config.yaml
num_hidden_layers: 13
hidden_size: 192
num_attention_heads: 4
num_key_value_heads: 4
head_dim: 64
intermediate_size: 768
vocab_size: 1646
hidden_act: "relu"
norm: "layernorm"
norm_place: "pre"
norm_eps: 1e-05
positions: "rope"
rope_theta: 10000.0
rope_fraction: 1.0
qk_norm: false
attn_scale: 0.125
bias: "all"
tie_word_embeddings: true
parallel_block: false
init: "normal"
init_std_qkv: 0.0256
init_std_o: 0.00502
init_std_up: 0.0256
init_std_down: 0.00502
optimizer: "muon"
learning_rate: 0.0112
lr_mult_down: 2.0
beta1: 0.95
lr_head: 0.00617
warmup_steps: 200
schedule: "wsd"
decay_fraction: 0.758
decay_shape: "linear"
final_lr_fraction: 0.05
batch_tokens: [32768, 65536, 98304]
max_seq_len: 384
doc_mask: true
train_tokens: 281300000
max_steps: 4572
dataset: "wikipedia_en"
Each number is 500 + 40 x the weight over its row's rms, rounded and kept within 0 to 999. Layers, rows and columns count from 0. Numbers have three digits each. The size before them is the row's rms in percent of the matrix's.

# up: layer 6 MLP up, 768x192, rms 0.219, rows 706-752, columns 0-63
# down: layer 6 MLP down (transposed), 768x192, rms 0.219, rows 706-751, columns 0-63
up706 103:437487499488450527448489551521486442448521537463488457572481503487480474571542503434555465516538519493482530503438460520490554531549491430544484510455417469561512543503453485528469480456567500
down706 105:494426450457489465546505467534553530505590521534521543496503538528424525548508510448554510537499544563518534524452532444503512581457437492541461477500498522498503589437571515486455489489539505
up707 093:493500512463476461417470461453457507462527433470513483581438468385480458468411458496459423488533523451500476535478522515562522452534504550441501473609543515496468486507489488494537472609513498
down707 098:543412515504476465492512528459501447518535481494451550540523521561506455547361542460464424485514507553504465541467504503452492565541544484514504531535491457481495502488453499522530542484514469
up708 102:504501504534378486624483458514489537498522492469524512515490564532538415544399495533496480473554529507490528422492487474444525444480541491466442502516504550423464490564478564495495510454539571
down708 092:468556537461549498508537546433503431468402510485520547484487469535522562473506517521537474489462549543576538595423550416482398487506582511439514507520474502428452495529506508492486544532496502
up709 106:602448521504474537499542450540518507520481522472461505486471531530442430475476499531507540465473457450454497549502486483474577561549466482522456492501459556433442524478517497520563509523569495
down709 100:515520475477533516518604540536468429555547478516482492464444574495525464549474485510423476520497467506496567589508452518547455499504512501476432444480491566439443580518520458431535472534460448
up710 090:539491505573476461461489534487575520510438506529471486487535464499520463499494523501405503501442559466542515535435496468506512460451454497452540515474493578447449536463462471424509481568544523
down710 088:554576476424491493492552481460451532522469548514494542485487475452469525520500526499479465392472494504449487537477559485510515538449494477510507567544529556528547571496460490495536484450492550
up711 098:462510511493476468591425558475483497458487539524479491522539507436517492499525515502434424484536492596532455489582517474445521492543533468489460528519521505544428501511497523438497516500500526
down711 103:472487482470502451518541490487548560475433511546524470541421493543481530478490485485523473521508488485531506485511521540444542472446485500446517472507441468518518533537523507468479484530550539
up712 090:502534524468432489528534513530546503499542511453505397514488493514483546551566512560533465491528505568553542494569504478562525582543515517536493466475523493497594462502507500540496488519509443
down712 089:534437510471446437525437424509520499484505440549438577512540531453525484402494504478535455528511518539492497503471504501529571532558554504461451482489608440535512475480573435515481579521517499
up713 105:526472437491524428469512516482506470447510459511498411499485474500572507571468459469494539531503551399492483506445484505459452524474535506559502518516497562509527454501502462519594581501540486
down713 105:547414516488508477499517492509506457483518584445471545492529483459462532450532518566506510438432478510478539506481536512485530545478460573450509531585477480544540490463557526454473543534555555
up714 113:533527499439464567446452522504441509506560609480513482508460537481525520542533465505545540451564521503524521504481484539477566542471470443475526451446531564478522535460514512514427477482446544
down714 105:521498476537468537488580479499476505509505560563475523556533498459520550469500457526540506471449542476551442527411452535481493490477501512509498475469517471510463552490488556473482499457467554
up715 095:500537533491493486457542440619525504428465459467560550461468488529446513511504442486549532461434534523517503517511493493464516535440503472480546435531518516442528540518455505507469424444563481
down715 092:550503485564531436567498540472484513538592510516460484554498504486506508451543451523531524466500520527551476400466552524475493504567558489467464464485468509407424428492572449548567509499469481
up716 110:527509508464531512511491477480529438514489478480507464534539501573517520474507495511524507509508445465557465514483529495460542557494542556444480439531533499443458615527541452562516487468432548
down716 106:477517567520463444471488542538538523448515498500503457512521445513598518469474521549523459528518449473506531536461550505476509531539396525581503580526534501523453504500473538460464418444484455
up717 098:476512510475457513488541494457524523585537526521529496493524497490511492503465512459483488414528447497470468423474528481529469391527524417479540478516477505440521543554493472494504561520550503
down717 099:532393501535529511487498522529554451527463499500520429423520500498549493457479502515486527482492527453502568463551512482478480511549443533444516548495501493447566530509559628517526480456479494
up718 092:521529471558557432523544453525425483434507478501519466484414435456480568477532446497476501506512489524562525439534397492523450493504499503537451509483460568455564465521559537487484487510464509
down718 090:518489505541448487526475474442434568545508503471481513477535496460496553540472513535441455550483549502527453463531571481440530445505554508449453466555532533529530538534542539482548498428459499
up719 100:471507491467489460481620456453497517386530510510454490496556532531511537436552477563464531484493554465592493484483505488545548480540569543490502480521473423470517506467428469545419412466482540
down719 097:473507546454490513485476525509477544464559444572572490507558479507455497478542495451437577467467465438488525488435510509518556505448543439540458584475566493513448537548460545495481510471540441
up720 102:409442433477425568459537558442436542493484514442444450464521573488485518500492437480456449483484496482517507477490511539534457499450568464546489540522514498503548550490453508549529528443504469
down720 099:494472549425489496478525476494491501502466574539513504488561549532416549448482486494515497543487538501533513483474483502492460561502578442507419530541530530459523476564555516506460550475402483
up721 096:485458514558438548514487508522520459503481437459547514419421531490471472515439502511465487489492496452464466555595596486496484497561531509569462519445488533524520431455447506520498494495509511
down721 096:503525533485541563488449463381476426479575518433521524541527418544521462511563541480525504457475477504551479464481373386416488547485521553497555490507547504514459521525462465472462472542484516
up722 117:444488557497420460554443493497402558476492476361454538479458555443529442506450484547527497542590549460498462481477459499537492436502478482526425487553497465512466529484542487549458494486523528
down722 127:514495498513504547605500502521525516494518476340463459497492543494495490500516514451526478470431505507542503510472492513576411484534422531545523490478539472484511516535531509517474539522479560
up723 101:561476521479452519491568459439485490451430461541482509494565511559471575541488486417484560482553498516443472484530572524473509508416543542483454449521501470527544495484505473530527517487496542
down723 102:509498458483482499501511492503450474494553533510562429509538556489458508470481570556516546449465509474502531502478567605517459482478548492496522505537516564562494493539474490495480568492497491
up724 097:450519497534444466532504505414537498531557539527499484457442506466505453531498535507528483466495414422496528504469481459465475592489475510454443434527509497484506451494491526425549517516471489
down724 097:476507446545497589476582540460540434568489540451480423455565510561471592530489496493524562485556567456457502543475472495491564450443539510416502516478517518569465566542515417514474485508500519
up725 102:559499521500439548489484456535495503458526606463519528495550474406562536513535495459475484424505534521535476401451533511530469472464576494459508472480487549538493539459499423518522544508536550
down725 098:533523550490438441491498464567540494506509542519483506507487446461521540496520438539501544508480527450481535485489536500536478476477453480461515449479491450502546468471532570505563548480482503
up726 094:552470530533486398557460498545508545441510511498536528524510483476493531569563561511478530517486500479499476475411450449522528503521475537492532510502481479486468408527514545505509505449484498
down726 086:411454491577440555559541513396524479471524525520472484462572518468500500537467463490550576542537488533515471490578531517559528507524523518406416511502472539494571490513468468488549495565452430
up727 111:507472469464473491455498521448495555522541459558487445496477531476497548531414489488558470495450453557472535491495562514558521530500480491480482409490506435423489428447545466517583510558499490
down727 105:472542417506529532525472529463581478487488531562466487430513547548472472499487489492546452518448465478513506419505483474569585534471568419437554546442600480536487507466467520423505535441438538
up728 094:517537628523509574489505492494525487481488409481526527507500507477433525495482419567525458517485538476537525510559526547556412489513568488510514478481475561541450475474439481486534503545490450
down728 099:531458526515507547508491484499533475533522506530500528506523459526511522467477459517544470527573495562491514491423499468498536461526476470498514544463426486477554580479512527479478449494438526
up729 102:483558511520461499449514532493466578489521520503557456502467471522534512514446564505472532450493437523428475532480524525488538434512503544510447476538473547496504470525446402493492454481469459
down729 105:481466514483529507420515462484496585465549505505525453465507537549494536458602499587469462493499479481470532522438541492454568582545464477464561557546502468495470454518530563459561556487549578
up730 088:476497577589456425466524453486532520446458482496448505473512552441445531451530490486524499479482444470446466473538513484502547560487518495566502436508500456478421472532500475540457485439511485
down730 095:581556544491507480514494415445484505528472537533456578484585485545498522533559479519493376441483455490521488460532545440528456534503558519570492542488531549484483516555520613477459508442489413
up731 100:514488583447444507500483563538498507529436505520523510513507493548518454594482523519490439414492474423431541547498549543523473530454474416502558498504470506410532520507449540492555471475502556
down731 104:504493503409551522556490543491481544486486449508540479507513493537504524485475499525519440499470461434592459449567468475432485428530505495590467490519542545494513564602522439557514491483527403
up732 101:527545518499441499535542451478478440530408511503530523532494483443484477583568437496531506486450573544535469470500482489512508513439559485542402550514561465501514440489537526502479483505441497
down732 093:550502470439541497521429435532403475571529459535538491533577505538581596452476545495514543464422482481482529480491410568436542574443588502521504543541544496509442550519581519504554567521537515
up733 103:543402445449485562486534506423382468572461507495422366485568473525563470513483469513529500503452570481486452525483477482487497456464551525501471476466532427461488482525492490512527572512594479
down733 108:544371526495501467575468499486449433531500551521551489483509482510589500500508473468515518420487548512415524464479497468505516513431528556459500437515463497570491473535390427514507477486548512
up734 104:498448531564484488509472540490540514526520505431571518429364494501506480523572488568541542495484533524410513537502549544503537511444444615562455425536510533464463511448470517537489416536563503
down734 101:465485499509566519477538451557511408541498561452527444549502445424482520544411510491470491543446481463532484478543460553541476484507481494506445511478537527528512494497513509525444444488461474
up735 076:494458509504535506456520469496457542564512461482558471488579497470553447510461483565471484575519593464531569498516505491563529473506497511507473532534457462504531430493499463462512509555481467
down735 080:597506439519466447544538434459481500502587509451464456494504585564472536514522560496484511519406486484501477500546549446470478539507508501500514470486547438491588464453498414478475507584466491
up736 115:520433451539474523492550540554525495454553528528488488477470575527456500474518526454494492451504484516491441505499474468516437482457493458456484434436424477541499400545519564561527507450472462
down736 110:503515526510526452533447498529528485559503525516483536539558532597499517554459485499477483513511477554574507537465560539599457388486465510517550505576464437509539531420533511505421488501481512
up737 103:510500500488469448496515505429484575539486497466492502489455454572496520509494520521516521565536494526487478452507504560494508507458519394539418471431482395557490512463454472507562457541497549
down737 111:529563500549562487510507470514547495463467567371523474498422428443509551531485518461536501505478515609404498488465489529441492485518562484505473503522563552517516480530550546519465484498522500
up738 101:476475512449517525528473443474468515532530559491560478485527544469488513463518481479475438442601515432421448592527417545433558451470482526535504509490464528489497542555548544546491542548466518
down738 100:496514505455543510551494478556505494517391540511487463527503429479492540522522500502520533461546533457495477514509549510455501531466490501430552567432523418573563546417529437539487481440482414
up739 101:519514464532470526550507517553522507498520539506497499459451551470490467447457512543428486507500485476446505533527579468523532467526453545518490493470491528480503504475501534498497566543493466
down739 098:544514425458498420476432558497441536484558435517499437474460456458485426531515470498489493522497521470562401564484531539490443479534474497491547509477525519575536485412494444571503500477478545
up740 104:510488520475408443470466515458486506492498462420487464404496497528460495470473462575481439465523550525501515491471531439580517560540570552438448521470531450517565433495521496587597476491438471
down740 098:498490483436450506525558527533511502480520513439481505527546524567579493454445432529491495566532512462503528492467503507495564508562525449510497510550536509385505487521502456442405484481502461
up741 098:378502482450401482518574486479528379508482514457536507512525478470552507468498494574535520551533475525488517488485463498534540437462544527479488478543503463514426485496484476432478481444496475
down741 101:520472513507466406458492497480542539509481477471502508476487527547468535514509472547552435512535528490489538455446487492455403492497423511519451459544492531515472494532470546459448591527578520
up742 098:504508474431467427485553498464469456418458488533438541464522581536471560482436463505478495535491480546488509456510516463560488469479565524423521456541532524574515446520463510440500511467513546
down742 100:484485467407539549517481561541445500502510487408518485492473514500452491474522472485480584505446493497520491506486531451560580484454533512505547539513469475519427513492535567436511533506413501
up743 104:535506486447459446505494508542418482510509573484499438487473516504525537520532507505497505503459540506505474474532519543409444457547545543467474492550500516467489562528482474447587487473523497
down743 106:601476545473507493514497473520488505535481523506492612511503525533492522483536419484462516518508427566562475489442579541544493512512473500501504503530577469471500493419428533494412537499485481
up744 090:507528502466472547422512523491485463607521524499405486499492494489543499533505521517517479517522436461478444515557456496544502468565469522508500538477581471492506494534468443524441480535573475
down744 090:520455475493578593468544577422450550528536552520517444551456460497468457466498578433508422560458492529534531512407454453520564497491539508444450462533516545521495537529495505544539451460480553
up745 117:559455563490434532576504455476493519442410546507484566514496452505481420503463499562532492486459446517548480533519470555565499498503545456460482484496498447550481471517431479445456475512526524
down745 113:483560457431514517445435556553545489485477506455487469493486467505498491451477446559485510544545526499542519473454498438496566499557525486528466566504574462502412525546513530506533487564479533
up746 095:421476519526482496463513489522482583444492502539476493526457515478531446519584502500544475551418499529518473491461547503545511416496467516450433552475563463478449465545478551512436500500516392
down746 097:518442473535551483577433563483512454537573460472464437437526523598572538514479588532529427379460471536488513469481448487462490546498497508534545482619484540554493502550582464477545481401523581
up747 100:524493536498508371492486437479493514510449517501518468468460533471500489448503563566467483508471431395609458468488456473544500477496575483517553523511488486477518535472517479518518446523507512
down747 101:402428473432487431546472546489502468453486486539451458520565474500501535489463496477484450537539445532470514370508489510507447595483448478482460473493548502523571482530587508548466500494405522
up748 096:432470458461559472442473482528517539423559481521513511490472474475511558546465548482573514496480542495421493477488478506490560568480552583498516514472489540468562473562539548506561529544533488
down748 095:564557548484469522468549519508508440527441493502460469513532558518505511486524506486469540440500565489486480491497536467536515527564510436495462490487499461486546545454444537485489463528471549
up749 091:515535539381501607494473502501544497512492474542497559524479522525544446601493463471448527550500487492486528524478453463462457485528522528408481490448483444490468515488461483519539563433497455
down749 093:488538450489537546545439430447491510550528449489528482609549542539429507556453525449492473464513535550453466432420511556501508507530478555504498446495564495485484432459456503494499531538484503
up750 093:544453534540539506503454528527563485514471455535564535454470488549412467511544509624478534542526494441578393507533462523488497525447552493467453562475447436503475569531493552534524490581577560
down750 093:521508514444469522491538424453528500563519463529463423526501413459505472574441541490499474472516517543511457463462428491486529485513540489519525534514512457507510561518553504469530562539476567
up751 117:486512508546454521497441512549450420513493534533439541499504487502515498448502493502530569512517542458538510468486520472552562532474496475488494493440476466510448498509523483485452537486473483
down751 114:494526472555485512482599560496564460475458427534524433541507508530569508513450509468563563502548508361546504440491529556539502511452540534410476502457486402495467581500530543426514495514512490
up752 095:460527523501450447472458538476431470494447564512432522552514468537484432489529485536534525500577473559514496516452525498482520483451502562555539501501465502511435497550519410383515520514465493